Each number is 128 + 24 x the weight over its row's rms, rounded and kept within 0 to 255. Layers, rows and columns count from 0. Numbers have three digits each. The size before them is the row's rms in percent of the matrix's.

# layer 4 MLP gate, 320x128, rms 0.241, rows 86-157, columns 0-63
106:119122136138150122127141111130107098173138090070114155121166105160074096121111146134169118117136098087141171103113099116089117165124129158139131155141113157125111157113105103120118148100135120
105:145112103136133112141121106138094134128164095175176136129148125132178118166116099123149131179101100131136127111140116150115134164133089103126120123115163125122102147086137139152149145093128160
095:081133108139138152109128128136127141138135120127104206154122121144097139103126134101163122130091150091124140162122114124126127088143130106144104108112102137117136174118091089124122101123170156
089:125126145105112133113152090135091143129160176128129158170142111102152116116109134112143157142135177127116138125133146125120178104178138164126131151129127140141104096064173156176147119159175134
087:169106155084122148111073140133128147105147089098147101075137064165122146113120090139159113130130140152111125123134145137142100121142143149124106102095155109168144117092138099132155109107107100
106:094109142133117123164098121132112159090137167157131114139135135131159113116129155152165136129101149130119142132110151104131127142124161113123155145103125167157137094116136138111111134145079164
094:135121156115141151128131131105113111128176102077146146103161161098101103128127127140189147145124101135132117131131126130162143092137119108129142084110122087113118097109130178120134126151126077
096:115145074116142133162101184131103135102090134084121133126114120131123121133133132128133160111155140120098150085169138175097183102134110135091111138142104116123125136108108110127166160137083132
097:136129141125140155108140158134117129136141128130093133113139116117110120149133136102173183106098124140148127160135207129124110114096168118126129108147148111149142120117118158139126193145092126
095:135112161169134148113124154128174173120101148140122164093123123123130134133128110105163121125160129131120120077115134115135109157131112124137150157140131099140136153143131116113132140132132147
097:146153123149188088127133095133162157131097151100096136132166083155109160094109124135125126089133128132131149131078111147173130110156129112177130087135150162145133120088125148126108150131124140
100:140115129127125141103108126125112108127109108130131124110123121108138123112114086161168135140155153100133118141119140092111116115130155171152146146131112101172132077112094138139135092119162108
106:115135128150141109097112127177100113129076126124125163157099106163185105140075120125133165117135112090133107161182122131117083123132180134143101095102085142094138095161111151159121150130145152
090:118119122139117112122129149123149132111104182130144108137111072136084141136129161131127111147121159088144148110135133161164115139101131145107132140136127126111138169129131126136100083121162139
094:112103125110133157122091111122125081126130115147153122138132146123103185151102094129156118138136150156119092104135138130080127118125107175148163118172097101142151124166081162150138119165101128
090:134116139118131083096130143129119119100161110107127108143095118170153127127153115156128105121139109161109128074156158078132161089139169101136104112099112105144171113109125124153135168124153136
093:152109128168148092110129139120125130144133138124126083116111087143155129100120138132103133139187127150133133169146139092107154152114133153056135162123090102132078144132129157146144134164161098
090:112127165111159079161116134105146121147144142174105153135123117130088180114137174129176101132117095134134101084134105110148128164121121096158126176169107094133127110151149148140103117158131141
104:141086128109155129088121159147125127150147127130121113111135138152134130104138130124141125111140156153159139147112115125116114126093122210127103116156080157130123106146134166191141136128122122
096:147094129146167143124155087107161122118148158114131135118117085150086150101120142149134122107136126130127110125149146110127170166121088159140160125132162131127194069104081146132121143145134106
099:082121120160134122153112156090089084121136132123097169105180181102129136147142096153090111114082130141113120117160136110151130124102166154132101118121086113135135178114127115121146139112115109
084:117136137165094107101156149100129112150149134124094118162151112163147105112145116106105139138181121150096111113102108075143166120145100127125179114122155148091114097107098098103111167147158152
095:103133161109129129117135179154167131149111168116152120077121182114131170125145118111145171158161109119116145169138159146136159131127138122081098156125139140153122091117106149144121143136143170
095:161144138147147117138128122148128127133092093148110113128160146146113143133152175123120147096105130153091132109122121136129101122098093134144138145119068133104129160143058113184102087148158139
088:088114143071119151120125124134096130086141084102140174081145148143148095089136142134168152119121094161137105169130179111084129105129125142160086135114115198106142111134099127144111124165126116
113:104115197090156122142127111110151125132138113120147138162179172133111131126127103113131136133106096133095098118141153139135107149099075132151106129151126161131145097173101160115086140147134142
102:162104124166153150140115111161165127117142142161120124116120079157142135107132111129131101157127094137089120141117171112163094141122136118126115153122130157111126148143178090137114205121109117
095:094079154122149136167134187125165121118106112156097141109131129142138139119133137124120133120116099166095124132148139103122119135152106170178137154139167139168101107168107124192107125109150137
087:069126071112142111152130124140116116101118141087152087173120119149123112109139107055157129131068127112082182130153120120145138139154141140105136117158135118080139118157126137086182123117095081
107:158112125117121095116142129105126152140164123135208156106089123161130169129135133139132125147161091126152103103103135144084127121116102139105081142130119161168160103150132129129145138138133116
113:138112173201076101123130146084158115190128133089117111142151130140137109132097107117119113149155149153102099136082132123093124166151108146169152122135117159144107073122098125087121138114130116
086:115126123115157127122136153128132154140120179094134087125144134114132094120072182099174143143117156117090101151141123133139139113117118157090097089087130102122128152133104124150116159114100102
095:120148128107125101138122170103149126066108131102134141139130102143140142127110125082154112135120118176107161117134140138135127087134130127128161108119142133129116069128071173128118150146155158
100:151129136118088117126136131164120101092131083139147110143119081110135095102089096135154180132115140145114096119131081153123118088149153178127086141146116169129136144132129096125154130188090115
097:136145140109129151120138136157121121118093141090127105128093116134141149093176121136114110089117094113068148153137148142096161152132106141170113151121153136100121165124121146104094117110130094
105:144143129099147116141067099128120124105133176114134089115120096140107149138119142090170096121138131112112115180127148133129147152124103121166185074117100124134117159158118137129142134124152103
100:089118154123146130102140155121078096124143153117116159165157121135135132122089137152148103104112131132147080118118095160136124138141139127095134158109148150143130091135120133115117109120143107
108:113122134110158111058060161142106136065111143151108177119155168166140155131107088150138136138124133059158126132150125157136115139135114152134147102136141143132165132124148146114114127133156086
094:122133130168132123142141076117117092121143130127118110082142132175131132125106107124149157167109168119170140153141130138142091134126125123125106143129167132128126184135129145108102157113124119
090:127075114075141110082100135117098153118135159104186125147108107139124090127110128107122132120128112089109152096105108138127135112094156152166138146135130151131054099123169094127175141135108067
091:175138146153115139135103191114162129165148135139081123141078084106086138141098128128166149095165183118119140132141134104112129098115165143149140142159117112104130133160094152121151135121146101
144:174152108131163156111121147140138126109132139160106119127132136131164070152134143105131134150128095129167139139126091181136121125161073157160122111149111145145153132132146129167170131102121131
095:102131103100152112122109167131149123150157113121083139137075133109159158169127151149142105137146138138134105126130127146108113110134134140119093133131146128142147156138142108129102102188165093
092:096099168147151148097094169145136121121134145081114122105124102123169153144122127116096134119127081125128114140103154135086134171106136130170120111133159144150121153120125103105089139137118144
085:092161116145160138108116086140104155087121140145121121113178139111163122114152135095135089091107139166100163134130118147128104157108113124146108145127136157136121139144139138111147155097170158
085:096142141127145132090138082092141104118108145111124177138155121127081126113105134142156135104083151092142154087150107110107080091116145127122151165154100131098114104116126142078107130130125168
094:118109133116140123116090101094133178093132104116120130140111111102119182085122128178120131138114156140125114152082143127084112133127108145139062106123123153113155079118090175147143161109100157
087:133157162092169095104160149091130129140112103127142117122123161145140093118136096106095127117121133172128127115110110109118153126161147167121150128137141166103133137168087130152136113170075135
083:132117139137135144162098139136143066159139118166107112117122107133145149177089118139163087118166159100105096119130124100123136140139147137162078159117099139121090131145131172127146134154141133
104:145156135175114104157140152113111146116139132150132118142109116125082161151112124137178134133148136115105148110139104156106141102140080128100084087137104142106139112155104172123148124125138111
097:135179123119127136137117090168139139102116144115142103110171156146164127115138134065128105118126133147153076129119132139110103163085170139164125131133100161129130131156101151128119146135138102
089:110089172141140134140127166101166103125106137094098121147185135128118132150157119143100138126116077100130135094123146155078134128096126150098114162116143080166137106115122066113128130121120138
097:155117104192124155135126172102106155138112110122090125127104176132115107155139136109144150129116129130157092169122121110177126145127103133122125110098111153166155131128164136127117112113145069
094:068165118149161142125077154161149112148109166197112138147139106116139145127108135115160118126131123141140133109148120097161139134100139091112061098070131131089143107118118121122156107168134132
093:125155107131090135163128175068120129130106160106120123147145139120070135133143107149124132181139138126109112133131081121130128113145153145126096135119143171061130131114096146149129122156174162
111:094121109120100120110118165111176152134138142105101157151140112149140152157111104142167154105128096139125138157107114132121077114156135150162120143122112149143120089098137111086138137126136131
102:132106123099133150095108113102130123104168126125148096125145140178108097147114136113155138109070077111120145135139128124124117128141109183145102135136118131149138129139106118131098089094161105
091:117101122101135128135154161125133113080140125120158124150106118110156123126130103100063132165116112163123071179086145154155131097101073107105141134188113116140111168146153138181151105114177133
092:148093094095140102131143115121132130126144099099127148126155107162124136150150113080146174126141140182083147136119114134166151082083135122101172119089100140128124111122118135126145152146171160
091:095108162144129157157148134101158100131120115126164151166105125182168114139122136168179144151112121144112165097119117100142121143120102155180125113146116125098124108158125182115126154127124098
109:155149108088152146118131173117115077132148102113145176127133129151167181128096139117126130143126116126191101113117127132125102148146129133164139113105107140124175122191132132161118144112100166
102:149135150214100129175118153101142128140155131130104125129121111179126133139132118129128120149114134120140122110111107127121107122101153074119149144132146151141153123117101166119122116188113053
106:113093135102118124117069125133126118136144094095118156090111156095132132137112110132132192138098158147152103117140139108165139135146108153145127117161078122111091109132121105113094172127136134
105:105115118132093111084125130092128071132150097107099165110110123135116135134132129161140134089144083152169108120118113144094102120133094144124116132137090097130090119131128129172118107124167107
096:129113155191143108094103120105117139163140146151128086124184136104120124148148145121080095172096131121120168104119125095112146139120083131140170102115114128110127136119124176126116133120107140
104:079100103172133092100143114105113109132137119151096187108081153121162116110093091145136171141136107134182141149140133172123152095146153147179118160139128133131133129121125111142134142190126103
100:112176148114134100117092101108157134120137135092148137128121111161125142132152120112159124094116143166127149173108112130137129147111144129138158135142119163108163110119107126158101137168119142
093:164107156164127134130100105137123126127142123128100182102068072102125122122131162104116184100167123111103102095118190104136123161117132128160122099106106147099133119110148149175122074170139149
093:128124159159180113095095108151113155146124120085123084119153108139103115147097145103107102122159121108153132107149122116099118117152149148160138163109141101119116151133180115115111128143116132
099:145140130127148088120121168098095141095111120157114100121087090119118108111140116120113159146118172146077103125135089112089111077103113161160115113119114138148114124114135155122143109141153156
118:130162119114146137080092107116131140110152109098148119114091095100106158144116097150117154151130076143137144134115121153119086097151091115146100139151154144070134168092120112161145096135122121
093:135137185160117120110111128119165103084126105106146088107114131148136122139137151084106099121132142098161103133149173102095105134137125130172103122151183115131136142124140096174117143143150141
# layer 4 MLP up, 320x128, rms 0.223, rows 86-156, columns 0-63
094:139155116102095141138118171126140161120103175151124110129127157132151117158142107181092128117122120149127111115139125140135134113139108126171135155131126096145134113168108144136114116197157128
097:114115158132123124144114088092142123143124132092117126127156098146141132073123160123110116151063189158134124136133150104111103120116154134143122134148110099119141138119090138130188105108099091
096:177112133127112115163133130128175153115109158117146121125078149071127120110196086100119143144146100124101134153131117147145104134156110104128136147130163113173109139117144148104095119137086161
097:141174119147120093127133112123151156103120157149112128175109143111108076111117177101164130142148178100132157148124126114118129130149108124093140104133126140127081157082145115134168104132144136
089:105106147101159105160153100169107086125168120121144126099138086085061110115130133138128172097138071093109123158113123124146146110107122146118139147117153145123102147146113091134173156168116095
105:115155170111107107145135075112136126091137148131109122090151112125093120136107144139161141152136117140144114141120128117134155180147139094131134161130158201122144092113094158127105130125138166
090:133115113122154149122127122094159142090081120129105106162142130131111107132116142152123105139177151115157094130118109172115117142100072103089104129125111088167161150121161114108142076096166100
093:164133121098129131097155131097137147182160174106102147099107147146162083132126112128117135164137164110105129130104101136154130117109147123120145144122135136135128119092148144088154084141158127
097:152126126133157097140137101136130075156106138115137099133113134132117121079135125045111135139115108105131135144161169130150156137109122120090121144140105124097131138170113097140137132116135099
090:130162126128107125143106089138123092122107093111143108115201118110136130120129128147105143100119133131138153116136128144165156138119141141118101104119183120118111065101102081088129103144136149
097:123191127138135142129125128129112132086113113146143120108109158129129132122130129091099124110127120127153170122159087155154157101145177143167130128159094152119116115121114163131167165104109110
104:101117074122154130154044139135131114163118119128131137136130143142129129099100126102149097151147135140116099076119115136159118132124126137117144149093126116125114051120134132128160156133147127
094:142131125094163145079130141096106108136130114141149119118181135116104133127143122170134106138122162169146113125097148158107161124143145112096101155137110121130134125133175152126139160115103151
101:131106120116104143137135140134134125096105156107137101161121106171153144115089123128097129159147090114136139109126157068104133117106103138123094126156130167132153097130084113163147140164117109
095:144132138099143135142126123162150098139125135127149136176077146118103187112150095154127109093115168112126132125130110147108125169127111118124127155130093097102099137117135156101153146106082152
103:092118179122111132147134115096110127112093115161166145142142075117146110153122148126151123146117143133133111150122172120147109115147160135161160116137149157091132142149120149129147123144138077
092:126162138119094126095139139133105128111152086101104114105144151151153123147121107156117172157138157128132133138165113100102135165151108125102153097111087127119130103113117129156185115134135118
094:097133160179098126150133136122119139083130101128153088122118146114136120153123136083113134166143168162104130152088136139102079112135138189086161133102130093148130135139131093112112148105133114
097:102101140142145131179134118139159093156133155182144086145121150081138165140137125162106115109135151128152118121220135092122134119167160160140128110118130124112119099153124088075155115144141113
088:122119154135139136115140117118121126118147134081125098160139137112124142156085115126105108130094111095084102133128148132104088093164147134147101120149100065092101106131140130151099106113175171
092:143151094110133139164139070150130178110105145137179170124111132115121131082107136074129142144120143163149105102121088132137144191132138113107177179124120145126124109115126137159151116134152161
089:122132127136126113098147087120132147150109161111106147157114161109139147086166129123108128118104120104138134163148150112123101128151103158162117132157099149140122106144126131089111159153136114
097:113092112138095089106116117100146109126115165150113161155108101125133144097122131168128098096094142119122118163106105155128139125140108125092133132134079111119159125099121160164133108127125070
102:178145133090117128101108114133152116134131178102136128134166133164144135168127116133149128127164117131146133113150092179129130124126120115128114097160131136146158119122121151137137157106151103
088:157089182126095191107129153158140142129156105109126124157132151172149106130124118094132152126111142094084138149140116134134138112084139095076135108145133122119140146091108138121150145116133108
100:113133119090114111074140109146117168135130166110151127123143151127146076102161133126138124112097136109071122126157123129161120139112120121129102100149056110092188120093134145124097175129120163
106:082119097125157167116141129143114095164083113136172171160121145166148149161133163102160165132156182117158110138082159136117081091127128139145126140192090076130144116101122112137157150119085127
094:143123154132099106134141146154128133135138066134142132170142132125121142124132109159108104164130132130136110134136139136155150124178133125127137139138192131116046123134140118100146134115082128
097:104174160113128143131135146132189112134104169133096103166097135077141103125129122115125116147142128050123124133108131120124078116156137125116140117191115164096139133149129097111145100091113089
106:184086140104148123166086131132091116131109155111169143085140122152148109137151126109142132149140145148113128093133118085090144108158138152097146116088105172121111090168114144079163130146125154
119:169089147136079122164116134118105118163083109140096113133161139120100137129093121107137146148165179109098136111161118120149140130135170150098109083127133143113139114179103143132137130134134141
085:096129181110096118089098082135108118107141166114111161151125130135125110097096146159126155165134108115156114093110137165087141109087097139170121122159138146186135109128146150139118132095148096
092:099123145152064121133129081154136136132096137175149167114131139154137123121154105164160123165145133150114126124142105142134057154111121153157128145161125144157114140149080178132191107105146141
101:096091189155114138135126109098148100137142144132123073092134145118139081095143139097143110141128147104136126114135122112105133134139110124088081130150108139135130155107118152121112121116131150
101:133112078146118124114158125098149130143145118141130128134124095127129119108144103164113185164188119137114112133122153131201151101112137101117121146163148132150120106134090122122109125135124136
094:109113129103138064116096060164115169130137145176176172125127128150146142146120127152162121100109141123166153092135116167110127107136112137106156112186103110113139134165132141134126120120171109
101:092105113145101126127123198138159162101155094125151090119151135159127111123098133146118145107142104139174163170161119132151120130156091108121169144145158114143101167126097161109158136098096175
102:130119100070089082132150136116177128137116131155142161104116100116169131144213152128092130129115114087137085114087089122134111118157143122165128159129162136121145143129143111185131125140088106
098:131151120129115140149086169133154134082120125145111138127179135102146129107107117171135170113136086172111146118111152097124138135160125154106132133122066099137114133156098078112093144137160103
092:102130083110168114094127160111131136131103146115160161128132111114112131169129095135140161132178161134118175131104118112136161142105113118074130098110161128163077152148138116109138134136136134
091:116132129115131148124112160113109108094085136131117133148138157155149147124132094145100090090079103110114141144109195128139141108108120105117139145126142153080190122101110154132102084115131124
125:100095121139109130158135148122124151138131108128104098106154105156151121112173163133135124150092119156139156156202094115119140129141117083123119140111162120113114138078121125103129129136126133
102:110161131145202104145112158162148125149152175108081148126122122136088145135123113097174124128126114104112135114132151114097130126132109110121165112150162097120137126139135097147088126148159126
093:134108118122155134085103141138151097135145091137114107132079123117135136125158100098115131113128126163116097098151102149126060192079108123126194130123126139123079122112107115089106120109086132
094:130128120131134088148129150115130126171159085073139088136124142099119123158150117145143137106095149156121140153146111147144146100136172131117101215132147140128153155122173112093151123133159116
091:085130123105138183109117127110076137090114122101145146157150129135166102130137143164114089136123130165152164133145107122151161119147140134104112121153081102135084129088121145134139168114121087
090:119151118126100107134152126135099130089119118067130156145118106129122128114116111102148123105109184100127156136118114172108131099130105114166088077123125102157115149157098103147114142147155103
090:129115153136112138134140122132132121155151108180153152130140142076121121132133123117141117155099138105113111096112149069146091132090187144101105128081148095160083129128131143141114126145104119
093:129129170172139146103147132120133099133115145165127136104134085139135138106104109134163148144156163106138133118109131097138105131168143124084127117145134168174125141129143139126184149140100124
107:128145089109135144122127115139153108117114127069117166116109093143138144110148147117113104125137148089145175151122074159120132168094086159154116126181139117092085146125132137156084164076084168
098:178126131135154148158129119113119156148068152097160133105164115135160201139175131146137139151120137123114102129148106142158156144101152132081124117093153163136109114179135133145113113121147100
095:146145113143143142083143118099147157109154112140136136111147165112124129129106107156154127099139130119168148113080122181154134164094142118169145144141087167147162155128126129117102099123114135
102:186070153133150173141086096138072114153107138165125089109123132133168109143100119103154107134121113120152119127135141117144154122101150157109133102075108130172122145151115109155110109114150116
100:111180136157154152138093136148151144156137174186145133140107142127138107131142095080134120115145147102147141152140158097197102146096171137091112154082133120127137124101109134149159102138129176
098:106125105107166132151119114108132099124129110169154111137138079091148095168145148152146174138140167140163108148113105120106118112160130194147129140121107133074161151122122158108147087145144112
109:105123107086152149106109125056142096129116145123148167103115140159132143141142093137111137145132125112153188102120130099146117124096133127144112141130114154104114126116135105133110110175119103
098:088180092141156125093148161137121115134127117111128135064181160131153119154123138174110150133119127105096132088122107121106144084146145122167113131131160139131168132113105125136131148166162091
092:125164159114127121138130148090127146116157168148106145134142105107089152142127151079173099102119159090131195067145087109140103140088139099143107147114145123139117085121144122128117149138124144
098:142102176094169120132138139106133131129165117122107160110122157125145106108121154105128139152134156127115181124151131134162159076072113123098113171109131100113071184131124132127179147151091128
099:110129079111139087096145096150127143140142123138156125136120140177163116131121129169172134141136161124134135114129072125146167144148107142151133128121148127112089126104121139119108100098109103
115:149135136143140102145153122162130155136131122148105136148122158117133141107169135143154103090100113144094116161147107138116159098120131124103120119149119117102084100089161126078141116130121162
090:174121106116130090108107109133155098118176166105113116146120124142100175097126088132125083137189087121122133141108093093137128135113156130106139137140125145121148109125096135153136154176122110
113:127097121107111165148131124113125153148143110132093148131140144124164151172129141118154120115057150137154120129114118131165134155153159141161090164134076099119135103173167148112086154119123141
104:154098137107157116151100185080077177129134137160165115179116116109126135125120064134104132122110122121103132158160137150109150119120109138154144137071138145174147096112150122143119150131119156
096:142142172181132078104134146097133106117144155160173123132130126118143159093100158108098115149107142111124131106122131135107133150109099086140131115144119134144173071160138128126071142133106130
101:138162124094093162125114113171143180114113109104136100171168130130094141146109145148125109131110136172111119091133123118184075115112116128123097100148135104116109090120104143115149087104123158
094:098153114116139134100095175112124145094146159136186120114125098124123157105123097098159115085134127139145138101118140126106135164118148150158143107180111103130121115154136142095115174178121159
093:129122097135130144133160122132120112139125145130100065161175134125114180133119132123116136105139108159151105143121124141164103134138141183120133164130118131103097118154132086114074121135127096
094:126109116121124101143109156142117139135151091070113145177111108130089107159122136123114108129178106098145129121189136129111124103096119141137105119125140126162114169138084112113148132125151117
100:126110124110169087122089144135137111123129119149107104103127111121112155126144118123092139129156158134150156143139066108147149092139091191122133135136116113108102096081133173172129136132174105
112:110157146152136115159092110132152106091103158131126102187144173160110125119130114139135124125106132175132130145211142123087140115142136112124138098161095093115120110163127111136127098123154084
# layer 4 MLP down (transposed), 320x128, rms 0.211, rows 86-156, columns 0-63
101:113149140109111140117098126133109164109119118195120150129140169118146147143113130121139117115150106128175153133118137143126127106177111091137096179140097117092164122147122110121154125114131170
100:144109118108130110060120117095115138086128145106142093122117128136158157134136135157129118132155106172114108171168101100131126088127125154131154149162158119107141108123137151094125096130139079
097:109121118108133160144140128102082166109133136204161147106142134167150152100101068114096170147082117173119122124113179144146145143141130142131149171128109131137124129139090108126147143107123201
102:107148126129095136139132153132094127127109145089141157159123098134158162173164113152120094146115170099127153095135116136149157078139151101148150131089158115133154133101125135093130072106145149
096:129149145163130126124127147085110150102149114153114151153127143117146157127107148087092151125119139119123141098114109131113106117104115132114097147175095167133125142112085139116122143121101137
106:133099176159155114105128172135131158128105133155114131123124124127130138108116101068133136178123152127143148118084112106126128124151137149132120182111108157166105135137108136076112162111130139
095:121145156154149149101154099124108111140163143136165091106141144095153148167140125174164131116131145125114125144143115172137112092152123117126077114119106061138090117108133146119116131171140078
097:101135094150172134131134114132124092134132094150111131160115110124140157076133157112085134127109120113171110146104160138132135107134135116123104139109136082141111128181126121150153116122112120
097:137133061119082155105120133131126128131128143144093104131118113140132155195129114165101156171109130119093128132074136113125172163088172111139094142154125113109112123129107102120108135106134151
098:108166117115093170122147148169105140108129085122106148109168132140135080115155130126141161125106143168128103130138138184165122080137111112133132127138167160133115177125135132107133107111108142
097:109120115134091107143188150096100144100130123140135159117131115105136159112124151100176120141116093103129133094088131083114062143139120144088149139125138133136098110114099081120164077146123120
106:128134106124170096136143138116170129097108120121135066115081130129121127157133160111143130137120164126058115108149107149131090113136137072128190149135127147121085163169140175098116161113140130
102:083171150162159148138104134158120124116116124119142125163148130140163099124125074139137175130121104144122137170138093113149108133134199121124148122130090101096124113165127141176153188150150106
094:163147137115161159093142096149077129146145096110148166125144172134140137142141116163144127125145147143139157145145135132104144122164137146142125095092147122065132155130136120133137102147104096
096:109118146142093118133115117110130116117115106136147148108178170146131110176144162145161135098124150136154133138157179163098144159112104134131161111162121114124148095180108122085133110130103115
105:133160112152165145149124120114166154144119148150085098128127152117122141155125153092180143165131133155113133104101118123107156148117075129148070104164113134132151150130174108119113102162063110
098:122115172139124108140116137159124114121110131137155148113120130106132140130122134118078098164121137175116105127162123145117109065160123134152143139190094115122070091103161128115161142131082127
096:140132097142039144096108156185110070128123130118111124141149152109144128130138097126155139114168069156102162139144133156153107125139119145167095128099170103121107149126131106108138106171147111
098:161134146101131166099148148121141117117137146084098149167091091133118129153166134087113077100104146143199082163156117116125143156114129143152136177139137129137089121090119113129126143100174117
093:130133132136126148082112126116135144158121101095105157119084121136119107127123128141117152172148182149134098144133109126125125139157150093113104124177157138166167086128153132170122137145077103
098:142097121129124131153127147114160092137098141077153094154158140108146145135131121168138118144122154155158106148121138104113111126106133110094098148131124108100142074144129135107149125135126121
100:142136141120103176168105089158115156112099105105166111141163064126117146133112137145143131153118143127180116093108078094130113081102144126107131132076129133127109096110120116090161133118137180
098:101127103123080140116099140112132109108147102154143123161143093112136135127134147136108084078093168128139100117122116126152144089148136138157141139127117116112105110131150114166143161137101137
100:106147129110128115135098131143170137133167131159113078091108124133130156163149183172149114132122130143125126138152120153135100109145153141181195117139124078123129148162130134131094102151132113
094:089163094172150152189128118112138135080077093185106153132129069153136117114139128156122179062177096130145158139129109124123141122135144122149118149145136173110098108149119112159125096120116133
096:144097121134134142109095124149131137075160158146130131093122129114159111111123113116107134118131093099116191154152172144121158118125141115167173127106120152131115143201121106116139127138123149
112:112172155147139134089162120126157142106145153130083109143125119115143094124111127143136176152142116139139129120174117083120127116150105165129150153140142094150114141114166106143121176181104108
091:096127106161066113124114111097107119091159086145105142112141173110182118120137140134134122103137135116115118109146123081110105116139120132092101136112114150119117129130113112141126121108152126
100:131139062146144131133140139118133143164135134123187159135104111171112114148120131131124120096113163121072136115133144148122203121125133124087135139117151121115147162139178162118086153137120166
102:145100112130098122140100099125089134149120159060107141150128089176122100142102157105177121119137205109086112093144141148108145116119126178122130125137151155115122121135179126089134143108123133
103:120143081065199154131103139158142134114104141126142145147104148150152124112168094129113107098096114111147141123130119148162153122141104062082125105114161137118131175147144129153113098119110096
098:114094086143150150085126122085097150112124138123126139151191091153150127128122110121122142173138140131180083111155132104133143140125139080083149140120140142119101114106136134087132136164167117
096:117113145138136122114172155143098095155141120109156092094137166152131154144116157124148120086140081136153101102093183102128144102126157126108187142103104114115124103151150098094133142169140130
104:122140132105095163128128116120105136112086120120152181147129119118142114152107104151107179141140140153083131148163153132139130153119122089172118107124118109129150097112140106153118122152113101
103:154108069133127131119086125126143135127153126138135106113137113128118100143081146146106099173133151128155122146113093108183106116115140128134129108127088120129143086131151131170160127181119153
102:091167106116141150116155113128126119080129124129159131110118134089149107116123128134090106101122111127064130138141129142128144127171091168155096102112166161127135141186091134121155135160122129
103:123123144151118098104115139105110121127099140113087111131141094157153143146087104125101152165170137140083110116141127100105085093113139105125150129134199131133112107159154165135133128143161139
100:113137114116084128109152126095120117144137137147129140123124130143142090133126152091102100127116079136153102142101134166150103170128084125166134155148141103118129109136140128139080142153090095
103:168142155154137126143106081121064137121135113137114099133140102143103120100117134194149141150119160159075154154115116119099130115116133143158104105128092128133135096111121095128104168107133152
095:122153095134118126136135127107111149099155154143137106130138172123145112081098089159130145101095124060169162113125147130155130133116180142145140135110116105075121109133164149138123140192092137
099:141099127130139108125111103143177127130148147113102134142096068139126105134125121155122140111118153095112100126144134074122144154143141133109139091184174096104141137137115130144122158140113121
103:139122100106100147172120122151124157112121120112142129116095132169145110119139145120138080142160123147083113117148165135159154122117129141143162116100085131122124140133133111160142134144105071
101:110182130151148127161109120124123105161128136151114129114134123137091187117134171149148126175120128137164135088118137168148118128173122131118118174170128102144157122130184103133134113123122147
099:106156138140089093147112147124095111160125135159129138128136113139114208113116143116144169103109167130149124175117067141142131156145124140100111136149139087145117194149110167053124091147116143
098:133142131146157149133136136120179096146104134174109141075121086137092112118126137099120134140155134117160108126124133134132153148160133160153090094152085139176131086160153182146132104138091093
096:130122079160136170156103194126091152132113153115121097132140134153119107137144179108138144178099128142127128131088103160157111170086105139137144065105094111138151087105153147152156190126128136
096:110166153144091086138097148136143172107142141118109133072090180156091154121108150117183128139136089125123151096149142121171118134114158081104149134115160102107099133110132107142083167126105125
094:150084117100101088076137137151125156116154130120138103074110123166141189118115119086118167162170111104095101126144156118103182110122136150115139103151106126118138165170133139139142141120095149
096:140099113056155159125134135098112119134123114108101118117102105198148146133166158145112126109115111103128123111138158104119136096120119113098148116143124138154122147133161131126096186074155106
098:086167141149096113109105116117142145171139140140162101155108150108081160119115111106175132132123133137086148137183128130129133106126117140119140090079168134127162095129103124114112111139155100
097:129157169126153104118157149122169093146117143139115171118074139114133140133159098130133091160139150094130133154086164133138155131140122111140149124117121155152107124084128113143141113143100107
090:142102144145101141173156154144141134143124141118103163097109109126129138122125128162075099112109152123123093102194080119117150078152144162115126127140099114133133159105163105139116131138107137
099:127158128139067172095134118112168124112116115094144146131136179180077132144090163108143116102095124096134099120139126150135085141157150111085096131109109105162085161132140121092151120096123150
102:118165105120157110095135128138139140111082134142161145086101122123143108127086158132136102161129113107165134164151111130169142098082127148082115085103105156126115062107106136104113138099106110
098:103140110138115122123119095164127102145086141121124148111119142146164162104120172149155104126095105139185127078147147154128112126138101110139123108131128114141115134117106130108111112167073108
101:184137162114131142119119197133146115130176111135113128110113153151135102148125112099109124105134134114142135131096158177131159185122179116150097124144135126177120146121101147196096102113134103
099:124115142123127137119099086105122095143107133161155110137118101112121125105112119130138144112133117105138146135140124155134119122107138092112139104106100108188136127157144111125087118107101132
103:104102115134109166143106144166120089143095146087123124161152135155116137126122178111146122090108115099125108142161105156145121110086119121102103146142129122171126129072153121095104088118139142
094:132125135139132148101159117131150151132159135147117130125134117125123102113140109182120173092125122123101160146120131080052128191144129132124109126114117102113127118102109106116117129167152144
102:140162162140119168111136163119164104110122106094092133138140148111079114134141111138096095093114120153147119145124132125116142102133092121107138125117115168178133130123141091131125123147100148
106:151115122100130126178126090180142164144095137154119145131106114116122139104143132165111101098102117114045129121147112123082125112109103126118125149141123140119109102140139136135076134130145147
097:115156098170117108151163110119119154110174114117130135082129179122159066117146109107077153140141140166142133112143127127179083114167134125123101120094145152145127101097100091118116134138147144
098:154103124133131177114101132133112125158087145139103159140136121121122132143113108128172151129093160111170136126161087115115135128134105092114086132150172130122092125138162128107159182152173180
103:204130125156178139118152143110101125148132164148137115141133124132174113138143105109096166136085167108142168145140151152128161150132120100135132147125153138118163136162178080166108144136120143
103:151102139131124124096166105127164138156180168121126119120136099127101154139135125128062141131135106115161137153085095135120160137146110108135078183134143129126126115137129168119105150130103138
107:165124120115155093090147141144119101124138112131119116130121111126144140123144161111150119121113133133124109174116120152158093168101104125078133113137144137112135121143109131142099117149121135
101:092148143135155124173122117088155159107119084112133139108145176092126141135139138137151130159167122142159136115076138098089048142164080135156138126127131128118124098158110149137127125097124152
101:147079128105071119135131121132109093116120137128180138131130139125117139112158130137145098110161102157160131113156101142155180163141121114105118125126140097143163099109144132092150145108120103
102:126119105120084150155161180135078138154125125155121108098171129149159111141116095151124141105104078130110137144089084130162138158091085110147141128114101141135186105126131121132156145110126105
101:113148108158104085114135153126115136141103155123147130158113101146114135121095166118141132108115125103119104099128124134124113167134125123133135090090129150118119096117166117061138156116148156
104:096110109137171125141111109107155094115129138101152131139081146109151103119122094145111097139139143126174083140123122136142110105124087132124158165157118093151139113166133123128122162147132102